Weights of a small transformer language model: 47.8M parameters.
Each number is 128 + 24 x the weight over its row's rms, rounded and kept within 0 to 255. Layers, rows and columns count from 0. Numbers have three digits each. The size before them is the row's rms in percent of the matrix's.

# down: layer 4 MLP down (transposed), 2304x576, rms 0.0569, rows 1273-1362, columns 216-287
# up: layer 4 MLP up, 2304x576, rms 0.0448, rows 1274-1363, columns 216-287
down1273 081:154150126150142147132108162125112090143150121170127152079097117131143158145169136180134150144168123103137118146120156110102124089120171143116174169109152086139132131115137098135150110113129092124142157144142130131095
up1274 103:094109140176160136120104122143136124095195161143099155099141137089130114090121151129131139124147127145124124138168119116099109109117087142160142129150148128108138075143104161110127121163111117150119063142112169144147
down1274 099:145098102135132117121133159136150114101140147090103135098095092147134149127108120142155095165106150132156162129092124146128134143165100150120161135099093132142112116156114146086166115134121083122123142133134126160136
up1275 102:099082108107111171122125078108114155139120152084144117127107119138115171118127087129112124150145117143128143142166120157163119122126137090155129139119138147123183094105133113121139097139106161117097124159135112113129
down1275 103:109108108079106157145142157138170100096160091128154104143094109130078103134134123116151111121144079124116049139131087165125144157131128120118083114137144159104104118134121108114160132116124091159112153155057178144096
up1276 099:141102100136152140163090130183117150153119118174118124132129102078102142118205125067095109139144114140159076181112124098139094149133120084156119165079111143125103177132160107171169127146119091128096120163118129132154
down1276 100:120136146103150154119114122150087115124126126138113115118122116080144157119091112132101107128138095107140126167144096127137116113163147142135139119101115155145113141152089191139149123137147102102150156157157134105153
up1277 101:139124121127101107111111151092155174125138139150124141120114127152098136109097152135136159136129084135145068117156138103122106147134104147140092109155114131170053157094154166110144165149120098130110108173147110137166
down1277 102:093124078158078093142088161096079178119170099113151089144110140162140132137128148149111139105183111146153131118133127140111140128131141172099155131110126120162107131128125122120130160131114151141135134138114118111092
up1278 096:120127146172103100192137147123120084094116129160076111096151134113139120106119171150124102103146087102154179140114117189143126092103083107087152134182156124164141157140144104162121131131135112165143098120125146133090
down1278 084:134138097155113118130110135137135134110133118106092130141103117157107105147137109159148159148112124097136100101129134102137092150105091145170116120091162110119102086160119144159142107103094157148162152128186153072173
up1279 094:157148088148147116144148123129084122125159128155140116114087139085168117147141087133153145115173154152118134121144180172116106097133108141105086116109093105128121104102129143140159134143156114100137116151101164147098
down1279 091:128108140110157121135153088154117141133157113133115172150124141133108155090114158122158130127145157137095135153065110101145123137113117133120154086122113162130141137125154110138156135142077110157133155089081144143147
up1280 097:135106137140166071098115130136081119091143142118123152128105119110111134149121133151108151170138117120146098137127133104107101115118106095108139127155078149126109144140137149097127090131153115128146121182158091173168
down1280 098:148128119110098117144099112112157137142130105139149104139150091106114102137166160157122120118122141129160155088134122092143125158137160096170136130112103095103110119107104131126089133116130136115121147114100121132117
up1281 099:131159133075109116133135135100149168099161120159122121098125130114179145107106156142098118125156153112131137131117104147122139153133098105143108126140129141131145146132088164142136109133128112168130129114105128154133
down1281 103:103095123140108105122088204098083128137132066173164143116172125116096116071117138096160142158093126157117137179144126124150113139140122126135137108093150147099150128117130148100139139136114141136098141134091123158156
up1282 104:091106125111148087135113102110132124111165135114142123152152075114170130126137127121082126139166097121096107153100114107113073146130101132156108148128164098100128148116125149117157067118134169126070098141149180143089
down1282 128:098105112119097122116119083149131118156131142149106189109123116131139108135160130129147085130153124127139138164140115157143100145120115195140126092123108105130119125113145173116128132173140128107133154168125163156134
up1283 096:107104140157117138123124098116143163171140128161103161158071146133191178073142114085090119130125130183116099145164095131116117112137075130149123088111169130160127139112114086151118146154151141163107115154144176134111
down1283 095:120121151120103133122171152137131096122090178067081129108144128146146133164118195165119127155152145098117152141062142128124151114150122159089136145119097130107135082140106064121077154104151086155156122090107122113135
up1284 100:128130116166148093088103117130141128142146139097159127088088115126176156100075146120147072163142125131134129156106147172111113154112115123154102174094127176133110102140117127120117151153122144131119077093131126137107
down1284 099:112116083163157102136094137149135111146155098114148121133138164206113108141102123145147132132158096168160095158104124136152136105146166148110122117110139157130167124157152090106165091166143124140105088137053130096140
up1285 096:079080178125135111128131119141102107122121083104108149107067114133167109120116127122092164130101105136111148119113138113112090090117073110144092096126153129109151169118203109125103084100180091140107098147142135147107
down1285 093:178135127134115136139083120142152134138159149186137112109142123160111155121169110150103140105109130135091149099144108157094149089165120098084144127132098140181114142106179133113130130139072110138181110102133112113132
up1286 108:125164084131112072121166093139147131142081135099155124111114135124099121137108138128126144152157115110103116168150153155119120155132103073128097126137122123103116156089118139156132129178129109118110132094112138120112
down1286 108:125119133142149124116093156193123145120118107134092118135155123161142102137144148156146135156132114130139122152161143141092140140142119102149125117109155161134135094148079112121108133079095133129117125119106158151096
up1287 096:085152122111133117136126128117147099152133080143107119101077158142153170125108113108130120120124140119118115106103144152089080114137108146140121112134105129109122120107132186111165130128128097119095085103148141090123
down1287 099:164126107127097139124129227156111135119134131146124103146140109160158126148119107107121152095112109104138113115129165143147122170148129141166137154081151148108120156138110090151130136151088124149155154101185149133181
up1288 099:111140143131116132088136136177105138140137141122143125113124113107120139071121102125114164130137120106145122169097085165141137122100151145204121142120134138195106118146156136122100103161160097139128131153124117137129
down1288 095:143134148149128157116099144148119148128155151114127138127115104155152125101123075121140121087111086133141122082122151114156110126133059192140116107130121100123189113131078153108086182135139136117112108138124115119118
up1289 103:124112106175170109096149119144129132103104155119146104088131107141123095116097126151103120129146136119117141092104120121144121158137143155109097142108125118151158101120129091120192120148122120126104104121145147108175
down1289 105:096082109111124135127134137141153107121168137143103151176144124094134083091115121113129152106136137140124106085141130102127132161131113151093113100108107110119154154114133159125115129154124117110103134110107144107144
up1290 099:077137171134108115150133125147152099147125095101120069123139074143127141087095138111141149101119157115119132123123140126147106139085072123110130138096100099121097183134117136131144113137156142189163114120154190112145
down1290 097:144154134185153137136144152155101122117098142118158107125093103111082121188174206157113173082100117192145096111121127128099129134121136193109134176153131138128142134107124108100159134107117113142131124095135114142112
up1291 102:121161153172103153091099108139113096094126120149130187113140120130179121146127167126180140180156147144158088159127130146112149077132123144158077117135105107143162105138162092146177097097088135107132117137101129144137
down1291 109:119143100157153087112159108144122087138100131144135111147097137132127107140122154140086139109123146127100117158136162101120112094161093121112168134148108161153141099118134160128136102152081139138142101171141119147142
up1292 101:099093108132135119156146126121157122125102103122095120106135139132113119113158130093085097137113099139132121131132153115144134137093109116178128140123116112106094163111141119117130112119134142115107146124128123086082
down1292 082:139099086126104122156130164156143140116117136087105131163142123168122137190134084135107089120137152127074094142125131130136167125141148077161133135131142139132155117114127123111116167110145104111169109159087105113127
up1293 096:162167126102143084119155098138108127170133155136121103126127109132107173076108120121106120155114134129119143162129127107122106160124112075108152119158134136155113173163144152144111101126153162145103097134146132172150
down1293 093:139125143139121158086105095103166107130138167159134088142110133130153120158111098101137132137116151116144100180138126127097102150128164131151074131143165109173135152155149129089126156161123160159124129151146105150102
up1294 096:126144116146141131105170150133135090091127147129129149129154163119139164135129132083146143161147118123115113157143140132135114137116143143134152096177099085125156149119126107159185126173116125095099119123148120116114
down1294 083:144110128092117142144104135127082129162102089150129116137112102129136107090113118143098112143108137123143136128081112095107139109110117118106165141083166165097149140109120139111069139090127114157146168130112117153159
up1295 102:139122132148121122133133127149117101106116176117113143149125137102122131130116082126129148113113161110160143088120120158110105090161141150107168106157160128143097119132103148149153107107154109111126152165147130096113
down1295 104:119118127080083092124134093105117102145149133125138138123121168130086158131133138117116148120116146144121134080131117094115131127132134144137138140135140079144122117123164081137163151125138090115090122137111155147152
up1296 118:119100132103162098143123108126107094156114104147142139131097118074144126133102138088086140107136131140167123117121164072137100055148149084136079106127172167105133125152119097133119100127143136108119131148143122122122
down1296 131:163128144079111136156111098114107150127144107106145153133129090103151141106101174130118091128126131161130124108146159128094154085133141094133143060076156163135116119160098096086134113106111145156096137123109153131155
up1297 101:100155155099152119119154130132098107154145078115138121110128109134079107108147133121101147159136114179138085148163101108134130127154117113114180124132144129118134156163106093155153098154165119130067161151131169121160
down1297 099:109079141113137089131130075096134095131146141103158132154111111122142092145164095167101160127128176095145109134127139153154128133123107124156079099112125118158125164139112139115118113120107155117143136129136157156166
up1298 105:169133160136127104126152107135091104122131094136133140146129133110140130112159064108115197103123099147117138117119168085118103180154100161109145104111126144165086166114111146136124143140135106108134126092162151112132
down1298 102:170119144097121120151136121158112148118132096138100124148125103184099153151123101137119169159137124102087127116118133101140140140161084180108096122155080103145103111062077126134138143157141093110127123083117134134119
up1299 106:124129113132116101113167141179130136140144122118126131142136132092109153143133111140081127145211158125129113122135180147161102120110125105136152107099112176078165092139087112105138105161146144165156112117137138127131
down1299 106:109152096128135143145156147190111126118108083123108108113122136124170111150153142163101115150150127141101128080141132142103146163132099161153112123133179098142141138143098105118085113121138130145176117112117091120072
up1300 099:122138137117190116171138092142106087170119154159101131114126065134142134062116126198126157102114131148094090154129125159146098117110135157109120151116113120146073143099170154133125101130126103106086150186145132133140
down1300 103:138110110151112158116129077125121123115145150107147109113159127132122165144129124191121146101165101159124150126186122103131133091159126110092170149099142090118101136138120137130110146123133121103151137142120099142126
up1301 097:136133140183121158091144105104134079129108159134083129107117115138160102083144107126148133140123133127155123127150151108124126131178106154134133123129144140142111172149143122115172127103089092101154100087142164126104
down1301 091:166139093096169139123098197132139111137159138110104105115147135141107158119100100121153094101122109112083137149136118154106085095105111141104169179148132126164199134122153130123100107125166149113115158124137103120138
up1302 104:149087104109113117162135070105152170100107094093138117133120073082106140097098119127096178163155153134134115115128134089117132131147104140143134092117091124152097122131121090140099135149130123088133113128149144114123
down1302 110:133129111177119107113141154112132144141123148172129136126142133137133084103079127111109154154166136124133081133127135128117095152122144141142156102130114156132082136094148089126116110112110139111114083157129103133098
up1303 107:120154099188170162164161124115122140106137183084115132118098130124129168130137127120113164141121115124161152132132133141137116095097133122144135162142151144164092127117153125136137152128132087106145143140118134142131
down1303 110:122130126117140150120133128146095136120157122110156123083139119163101104118117131159098133126121121131100145160145179153118132157061115123069141105142137132136134127107131139118104124113150163159159134110148133113132
up1304 096:113145147130138088140121125138127124165168124173114121106116147111139175121110099114108101127093136121171078127115161130113109114082134099097110128133145116131157164116154136079144135138137104137095130132137095101128
down1304 093:120136127124122155155141142162153113123115112128132123126162126187112113137073117088084075113129182127141127177150157117144164081155115110136101169139092155116124108096127129134116102126157153100138151147119121125117
up1305 099:110135139128121117091134126123110170138123082092164113113096128101114143139135134122112107180164113092126086154166164163086121144112142133129150130129096128114124166117132154086123157136157124108135151135162168153142
down1305 098:140134130080127153140085108167149086117134146112104155101120079131103172188118114152137129115133152111121147076164131119116157157115114103166140105149147135107128178171107139128083091155141112145112105082132161129085
up1306 104:176126085160125148124120124101091094128119147115132117113134148105099127122171106074105097140128135118140144161157093143123133130164120164145118165150127145133127107166136149140131123126107102109118129104108122149184
down1306 099:139137113090122128149163083108175123135107155130130120136146126089097141140154107152151142108096082134150143129109122136108172169122156148119135107124107125144118122136149098124163156127139129153082167125106138077078
up1307 102:126147150127172077151149092111086094089128150169137123159122149065115100150127086143140111139127157087135101151107176078146119118080095050114165145136111122106153153165152119097105081136100152107101103104145126152150
down1307 102:098122136128103100123143099137131088146118107145128123090125099124140106095121117141159105144082148128107125118141128174131157123108081141103135102114117139095175162121117124121156123124132171132147142151124135144120
up1308 096:099157118113132143091124142091144110128127142098130150107125147136117100103131166134140134120119111160089136102071154127120158135109117148108130128172129170122113110144138115148123147169125108199164126122125143156087
down1308 095:179139131139132121121077086139107172092102148094141128147144118124159120126141101156105121148138131135134138163142102123164146121103104174115130133083114126146123125169139118130125106164100136108124109149127121097121
up1309 097:111102151117140099162174097173102161135114099142070142138129098114135093133101145106088132128144100119138130128134142131090116084081128071112129132144105172071116156101142146110117091134095194144145114124109139124166
down1309 100:134117140152124141136129149142104144143110107188146133146120132150128074146123104158109126103132135183124176151128138102126155107093157102145091142117154132130103133126113155078121130158126137145153083118136148149143
up1310 100:149121153138154143156111139089116132130134131098090167076137132129163117163129107119090099130171148119107104135124135116118103109135139140110137120128118151118152142097059121166132093149108153124138118177104140097139
down1310 101:129123153142094170098153121155102163122098118168108125127140087125112141103153133093123096125110099107115128133121146100141210119136138149115125084132116078150139155095094141093112088155142119125161165141143149121122
up1311 095:144088094113160122164111124112165083146078080129141136106121113070129137093091150148103151110130163118143154106099170114143117105136105106100079109113093109139095149188102127147117123171115101122154101139163175111131
down1311 093:078143106149121073135135141136108182102149116150125093164097131103127098138153141110168112183134128170122099139124068138112114092171169137157121091130146138131154102101146146141097141140107113164136139083129127139147
up1312 100:098194156156163102111139125096136086135100143117144106131120107133148156150125100121128094144175146133138140139118153118139081152126110115141147122121105123147144144102103087139157090128135132112102135141136126188094
down1312 100:170147110127145112131140144115166140103148177143106132112085107140122126162124114141090149155132129135106153096118145114122093124127127148114109158148125118138129132135119142134126130153142110106144114122134096119117
up1313 099:132102133128065115127132144155099099156103105115135098153083136118103155113134123106129139131137126148141092123157129154111095107147124179153111099118144139098114131141112121121147127100156134103125091149163087108108
down1313 107:125137111134115113096139144158124141134097132116119097107111135143090097083133139185108162129104093110159088113129111129154115120133111129121172101136152125149149152104093142202171137129118169086158125120113148108138
up1314 100:130137103097151134138134138115135094117125157146116094124100151120131176106091140135114160134133108157140117140120123094138118131103119128116166134139112140135169102127114124145140108160133107153103107128108117157113
down1314 100:117128177164169104103145101136092097101180135129116132105114160104125111139123133089121166165108138125129136139141098117091144136118154161128138157144119120119117162092119158139170102133150137107108156125157128123132
up1315 098:139122110127137124110152110120117145118133158132126137091113100111117154131144137123117132115147128131100130101122149112119083135174116141085141146162075158107155123185097175161107117143133131112118088131151178166146
down1315 095:158151121149120095084140151109122134109116156140069173118096133154124131134139124088159152130129122103136104098149124121143124116200126163121173082113148116131139122139163144111100169094137168103116101143133139146132
up1316 106:138089120133148151110144127108079113168134106092119161106118121092178077077142133142130114115175100154180119135111151167126098147130107140161123128093121137186173134105119100104130117133119139136134130124114136113102
down1316 109:142109118113147119107122109119136143114109164114131172123128115121136127092098098165164129123146135128149150125089108113133145127164113117132102141091144159138168097108101121109136130119169147121122082136165118144105
up1317 103:121151138136120059133127090128149122129131113152109125110132179145134113133146131116119097126174177143089136170136103146122093117124111115100097102179090119136098131126120141107140085159134160158125081117104141109118
down1317 109:143125125136162119100159141112105124137102096094108132142146143115162110192112088128099090122090104129129167155117105124160106145110137155068119141135081107137135119111097129166069125142089123113106135125083175123158
up1318 102:158122102149157096119135132177073118125138172168104106153096087091096091127122103130097139116137140128083083143146196102120055131077105115145162152075136125104109152135169120158110099179137141139120140142159142134094
down1318 101:139119131101139103131145130160135110158112143068152145158117156170171135169148150089113142112128106104096112112100103126100121115166125092153130100129147130128133103118088114150118158092201099172130119121091103110105
up1319 106:093093131110109141140138095137127119117145139117175101129097151137176156142112144074162117147163107091158164137086133133139131136115088147168134084128168115097086130124165086124112103132124132089135091148140185137133
down1319 105:185127062105103154140114128091147141121112127060129157159138135125116139118183140130144111093162151167174143130138128135103134170139128126155120157112156144135122098133125163116121122155164136089134168116142097145177
up1320 098:112091150151166085125110088117098076133164178135121123107124085105149118090115122152113129146123124127122129122100137154121097103150162174130118119147090119123117149131161166128113092175152126113125088128114107182100
down1320 100:160094131120098106129107162156124126104128116125131134083121129113142111082130144115124110118129142138134121123156155184157081132143170095112116119150144096153133114102159142093126143098153099135125155128118119139139
up1321 102:120128112117148126110146099117152152143130099148163154136134085137139106079160131087127152159123099146157156127173147136102132141079128102097094166149101134144122153150096083123135098138104111131165147190141117169137
down1321 097:097127132138130151157072162112148146105122132150137081094135127120088121135135145150198101097122141161112143115070140099092127124140136088137143125114117134097124130093133091149155081137119139155147109124127113108155
up1322 101:140103107133098158114134130174113146165135147103139107117118108109095167131129146105101133135129101172101123148103137120160119119109129083157112102119166134144107107170109115124143083134159111137128119124120125108142
down1322 100:106136117093087177139098197143090102202128127140134125100165139127173140164144142140148106116106114181118177137149112094181150138084110108099112136142130102164144137151079128149104151121123120151118143093131125106151
up1323 101:119101132173133116067111099111115104131152117153107118107122112118122125093110142112107096186107131099130171121114182150136080131144176143138134121147117154113113148100160155142110121119138136117149117184102145126106
down1323 101:111151125122117112122151125116159162152147118114138122176108168134133144170094121097146129139169116165147095104133114161109094092136099146147117116089065164138075114179112103174141162077132147136144151145133081117143
up1324 096:101156132125150127135154091136107114115141157105093151125110165124106180118149154144197149159120102164138117162120181117109119090159105102132114163177124169142156133102144137119153057158144120136101135115143175146115
down1324 093:141115136138192118096143057134092117125114164109071102097132145121121147136147141155126102097084095118140128133130141150113151130180119109116116111127130128116164156147104146141118102110119152132124158102152145151117
up1325 101:091153116122118170140143099172117121103115142125132140131103111125139124104101102095156109117173130171149131153168137134153095103121129111148113172111158098150116106154134108136111142109129107126101117146190115147103
down1325 099:126119110170110137152116135119123116124129142104099112148103133119092147172118098155116128137118092115126149092128132126115173145096089146152080129087126135159143089109134126092140116077155094135141107071150138126150
up1326 105:127099082111160125105212105151138140107130091167084152160156126108130131107078164146129129163131109083153153111164096144143095133161120164123139123176123123130147133161113144121117139099136163158151113136148094107102
down1326 105:132159149130161109080130085128172145108067173133082160140131152132133108118154189081145114109166129097170144126143120113156110111154138136107170173153114156133148130176178142119094111078108149166061129137086122137122
up1327 093:116134127091108134116106117115084134137112132127146120126090123128114097164111134131147144112144109098169130118145141124150172110125120111136117139105119160114164100161147086128103177108171116148111133135094148145135
down1327 083:130147139130110123132094166121086091094086119175153129132148109146142140136114119162115198090166129123125116111124155114130173127087131131118166146115148155140163131123182108111121122131140123166117111131164162132126
up1328 095:088108122124130128122183103130145130127124148090136145082119136148087160109125094117140136117171120160125157133115115128128128109172128133137133117116135118158109099138142171152133150132178112129102148104109169093153
down1328 096:145143140143155131124137140197144127135124115138135133151140087103113128145126074121110121129138107120102131147127105109094168130144129118122097085119149086162174151128135149155184138117122107147134115122104140114096
up1329 103:151161123154117110105117127115130129117074133132132151195148131125141155177096132096129119098153121144088078133128106122106065077103095131114107107097164143120154143151109089133175132122165094144178136107173127107119
down1329 110:103163135076145091111110144086151140108154166106096115112133093142112124160170093158186093117164118123150161114108107148147088130107109123106144151077165129169092137131129132098161116134149119120122152127138089122102
up1330 101:120112116170120102109122122149119069128136149111101147169139167111137186156156100093093119152131126175142150161124108157117101136097119106120134161150158110114128103143113128157110167149118107125120135112117109124107
down1330 102:092097143144125143103143152176127120116116128125116133174169133130098146092124091128183106137150154145125152107115114138104157098128144114121104092107126134150129105182109137138126114151181178157112137063113128090150
up1331 100:136102130153145158197117098118092107125123119089117096135142091083101144100116123135142119135094084116141135158163154148097115129109105144114107177142091110143094128102113183140103162135150118085156117153106115121097
down1331 094:093139118162111169135120095157164145159055136120110138063093118117162131106141117136084132133117155114139124163124125146170120156125171163068106117159156122133116122129163125179127151132086118164125153140164145129144
up1332 098:158121167157087139112116065107117146146130147170077136123115100146118137108164155146146090151104115112147150142138104138161103133122154140119161110152117152147164137116075140142110106090143127106108096123166107148111
down1332 101:162118145117153181098138118134106111126095129147146142121154094103160139074141138103137133113121125154136133154150116115121150131140107111132113135151155117139092129133141110129122114107157098132135151117111141173155
up1333 092:103113116116158119136145163100098135186148080143139101126116097135153117123177139142158110165124124126103125106146165158116119097114093116173069148118097132121094131153110119095129138168154095172062122132121102170106
down1333 089:116133129161133113141108181128158124077133117166161100145107146120107099134104140135153125149096150150127104142121135146112160120150102163124105151159162151165166132101147149140139105135101148122167104137111124093118
up1334 097:130126133144147125132132104112087151176132178143130139097158131105109110121139140143121147174171154095104138123121121147110120088182101129171110090124178135164099135135102157128143102132162083129107123137161175120132
down1334 093:147142094129082122117154162185122152109138084090110144089088164114122128096131104111115162117084057109148140122135151108121164138100118102112124137154145095124113140094188099105114114137105136170156137113119156123145
up1335 097:120096163163117116149117101164071144109140107134172123109136120104075138157132144139128169117153132144158080159113139129156095120157101144131123147131132162141107082103098126128117162197139100102066128122136107126147
down1335 095:091095148132088114152146105149095090134109122162118120152169128143151138111111180148103159148123114152081094131149090134105126099155113142100132107101114118144162151110109153132126138147129127139112156141086106125174
up1336 099:131115096148153114136162095132147126117139129147135128129109135123174148152146151117150133133160140116145176154092109096123122105115111121148132119137127133094091153092130136146116125121140100109136134157129141124104
down1336 098:129152086094150124158137114130119112125169150164131138159132122146156115089121125133097155129113143116132111136175095145097140114104130142172141169084119120155135168097107090111110148164153059116170134131102131116106
up1337 101:107100111124152110092155086141146123133122135129142141140113153126098116118100103114111154126141166116096105139105108184126142152087117123142113115114102116140099108132113132119139102133106120188128128114151116115141
down1337 096:141098107175133103173085183135106179129153104135141146123146125120118147113104130154138166147124115143067108159159151131142134150086123102129145122101139131112135088109137139139133145154130128109127129099129130132093
up1338 099:141127133114147133103098114122083094181131135148148082168153124123149117104124139060106150095112140163160104119117144110135046170100118139140122149123095137151101152141146105149129169164119085102127160134147138128106
down1338 102:118105112142178152107113126156135148137081100138116211124151107079116156105122092132149139142101144120134125087146107126124163105153146108141110166124116112085102127092122147085179122132138112166122095143102139131099
up1339 093:142130162161158093099162107156139109172177168128083158113134135162114168091115120072159122083094099124156106129101112100132107093098065125114138148157176113133119140148093130133096116147174083114093081139140183159142
down1339 090:144095104136107128108137156164120144122145147126121137139132106152139159082080142128136160136105187115175136124118125111126126116116136092129136135129085120148130109083141103146123145078121151077153118145150100165092
up1340 104:112110105088145148148128118147154116115109166152078088078131085112110138144153113095112137115144128080139125147145182166103150124125103118175103146151144156138144139144086139107114104128110085136112163164144143142138
down1340 098:113115147116121112129144102135129117138120154112157154118128158080130114165127146098126130085086131182131118147157140107124178123172110124137097150139125091134114143161138163137139108123130151148116119131151090093153
up1341 093:119137124187126121095169143117112085153171075143101149146120156129161129123147143119156142142137133160171120118110117163100116131176121132140090130161105175143108100140137163149128127121134089133120123147118151150130
down1341 091:098148147115170140121116142181126077128136176119108114109103108124128135088112122142075154109132111163111098197155105129109157123115116111138173153137152102154159163122136114116150172111158117094118154103139117132124
up1342 107:121085161157149151112110114141121070124115128123140140147087152110129109137139118156151100156120076122121136155126167155169102156139154164118134142174099151134087141133157161122084115136120162129138104161078141145154
down1342 106:152158088141149112111083133157148119151098128126141134122098111110121127144131105140079106125126113130138178140129139136100086105117130134104140138117110159127101117073137096100142104158097126109170131125165094156165
up1343 093:075135086166124063151160131157101150130158099132141163094154136121140112134128093117114106165153102130131140097117141173131096145175146111142140136154113111127124144100128143118152107123128155150150108161196102133117
down1343 093:143094100134130144152100081110092111119142150083125104127083137121122102095145125081131123113099162152138072178095163110153164087140122132092114127150151152109133101143147138103102111131092082097090079130130131103128
up1344 101:128164154119091085157168145108169152087144109137145140150085140147175143136123131093128149130170127108109158136109123105101116102160133168174103137136124123154130115151138143166107141128170109087151104096175091147129
down1344 096:095138176124132121183163159132119108118141131166137168094168099138161096110152106140118158103116173164106127155183165109107137115128184129109134094110178146110183127153092145085091126140069104130147138097130096145168
up1345 102:099127149137127109119133125083133099147129102158141151134069073106140127104173117145111158125115127124133090144134144127142133148126131130095106173148062115127143159108138149086134141164112119123081094112122143110109
down1345 101:152191114101103143132108132118095141109110106158108108106129090123112127149136123137145145151132158132154131116155146102128127139123154063156116154165152117108151177163110167090121105139137116152101152110135084155120
up1346 092:122146155112186098147103126135108128182144185148142118164124165174114112133108084128163106121156123097124096132122091141162159107147116163063120186178106139122138170131149105111113110135113126134139141153104145184108
down1346 089:124108139132133114124147167153151115153117120144141124076109133134110126163128122149135146106134135146102118078136137166132105113126141100105105122110115128112154118089156137138143097124061140156168126124159138164125
up1347 091:112165084140142111116141118159148107132168099155118157121139120165136178113125137154115139193141141120111164112123164167134140155158136108176118162201135177127153101104107142149164138129149160149119149139111146152094
down1347 089:112119134100123159140101114131101141155094157139157094145154133114142081138123099115140139095106087113160104106143097132132115118117111146097132095105131097114135135134124129126116101131144117098109135163141104078181
up1348 098:098131136098107132139090121124100114153156105134137114133130148125129135089109112074133087140112146101184172146140081120100112137117124138144120141111069146153136135157079139103127136110129107145138111150113144154107
down1348 104:120094141115156093119118139112119138108157095131149125096149133146115127106141133104124102160144137182114116095105175111100116125091125098088175146142135157121127100121150148159069105125116159123172026159133145123093
up1349 098:148140144124203146097118075121100085134141150158115113118103123137120137132123098132090143133113154118124069174119120142119115127115154105099163139135116136171104112135128112175164082124096144133136093125116149130109
down1349 096:109090115139120123076139140132130128150102117120124152131109144097112135093171071168128131142116114103143144116142166151138163136154126155112119113100113155134101101087110098135129166146119112131091130166113116100114
up1350 098:084152126091089145124163121082114121133118132136112119077125135129128145131101157162102141132161124115088118153082210117136093150154116120156087154093112100117143122115124168161140122156155115105119106158160143114169
down1350 094:094160117140132148142160144141069172158145130105117112136099152125110118141109109131135131148136119111114182141100118144152115115091134134115121122132146117140150131168120177145114144163146102143137137130173141150169
up1351 091:133124121131160101173148120132172105107137141098109115127048157164129160128117158125166109125078109114143099102095122144129106138091134131095093151152130087140118125134106147114153104144116122130121128137107130146121
down1351 091:118091101163101135151149143150130106168137138087103154131141141188108123140112148155156130106135064161124159110134118129140115163108143172102114083065106073155145073141119110099142100113168133108109137135133094144139
up1352 096:158149154122110115107143143147137124130127123104125144092103174112121171120127133153113142145168130124120165104119109103168132145114118125120173100125090132125103133123136135118195099134111122071084124141138122168107
down1352 094:103123111080114153126109173138117125127125188136130063119136136137132105148104132121080141152111127157078121145102152184099107121131171134123154116134165152136140152148131105100125147105113108119131137115140122121160
up1353 097:108102138167131146127128122107109147149135118125090148129105077154107145133138090122150104111107157096114128141139146089099135109138167142112126068168135159126145140152108118116118096112110122137125119129126152154174
down1353 102:116158159156091126131135105107142150121130147157118122119128138141126088085092125127120120156153129175147122123138152156134102112142103139121103141044097084099125123123126120125152156161129126120137145127140154123088
up1354 101:131150121141103148115139121136118118168159118127132093128134133135099156151116122068136122184126117133095144155143138053108128151109133153138057141194098138092106088145128101145135105176150142156157120151166108135156
down1354 102:122116130140139126085174150109143123128135103130154117115132089109087127129120127101147131122097105145112089158142140102131085141124125135150103135116118167093170116122108098130127130116090100158130086122071125125108
up1355 106:092106158114132111102140109111096125129116125119083085171127142088096144119127091118124160120165152176119112130080138171057076134135130067125100111143132120132114110120139115079107121139162095125113088130130127142072
down1355 109:151144136147181112104135097189107079144133125107105171120137177105098138097151152141156099124189115130142137187115120139152104160141132119135120098130138112139169138137149117127144160140168119121095156142112134166139
up1356 108:072131093152108117121161120123137115161141109162131098127124135141122130137135139116107170138154144108138095119137147157148088125164120110165143115108104133105103177133132096181099146098143077113138119088158107181105
down1356 099:080099147148152138139097157160112130153141128122126137124086134140096154109106136079129132133118132084164080140108144134150134113114135118171128172115124127134127154132146145131135078081125098135119073160106134117146
up1357 096:133100109159158116133145126182112089160118155142117118122087168111140155150112128108101128102120119155136094138122091127167154159128129120141103168156146108108111146147167129104134133126101089083121145137185116131147
down1357 092:150100131145133112154150162126134111106142120114192174086122144099140151102116116123111147129124107122129132152138122119140098150111104118144120100113163130107117133108145111114130158090124130135126140145158083163114
up1358 101:118137132135131147149133128144174096112108125120118133132061109143106146104107093138131114141145118128143140116122144112128137111113125123142079170164133166127155117158073189155121120139183115142160098148149112114134
down1358 099:133128103132121149121118229130134126127109140114134104120127152166155144128120112117135130136138151120126112165112141120127103126125106145106115122120132113133129115124136136132134159162119136142132147121123127147100
up1359 098:098113148105125078072129130116121130184139111140102092114164120117110153127099138100143162143121143118130156155071125121096094118138151109167111148132086134151120158115108084134147135143157115113104090111134123124097
down1359 097:128132102100131121140134125125137125168161137160128151099143102117098098125106143119140106116119128144156206130159133169139109113075152121135147123137080102127129154135143111153156120144124144126125106159161130100140
up1360 109:121119164160161112084144099139143135147072105141131150113092133132138123127125132140126154128181149131146091123165127133100116114084075112167159092127093129145144179132171126161142103138122132152165135146129159111099
down1360 107:135170110106125096150149129122168146103098150172158110150090107135109117129112143115141135139162113141125143083128133089114127160131144126140146124129083127138161124167121119167104107179103110115129151076164103157149
up1361 095:142167134130167136149150104134142076130129065113082100129127161092148146124133117132125118167105149153155161114111140121147149133132155128127115146211156126135117090069099135153139097172112135110116106100144155124101
down1361 092:097124126121113149093155100124132096140113127126117130119143134163130122124113104189101131113143141129134082145129097138114103120103159115142127128118120102099160137132182154120149126106143125147142135157126114120131
up1362 103:127150125135132098112103123120152124131174126123105127122130121121122167149130107141174162105127116140105137130134139084079097150130160073146105121111130212155117139146153161112131105107114111097093148118092157136122
down1362 100:151133133123134097145112127118139122137132097142148164172120132118121164130117124081109094105133104131122108137109119093173083159103112140111127112088150111086101129098157087093116148119075162174116088123094143116129
up1363 103:142115127140130153121139122135119121100168153153120105083161129115127154144127139160155171132146139126115122113086108147086129145148111089159111118138141106189122111145141102107130122104129145150060124146138155132127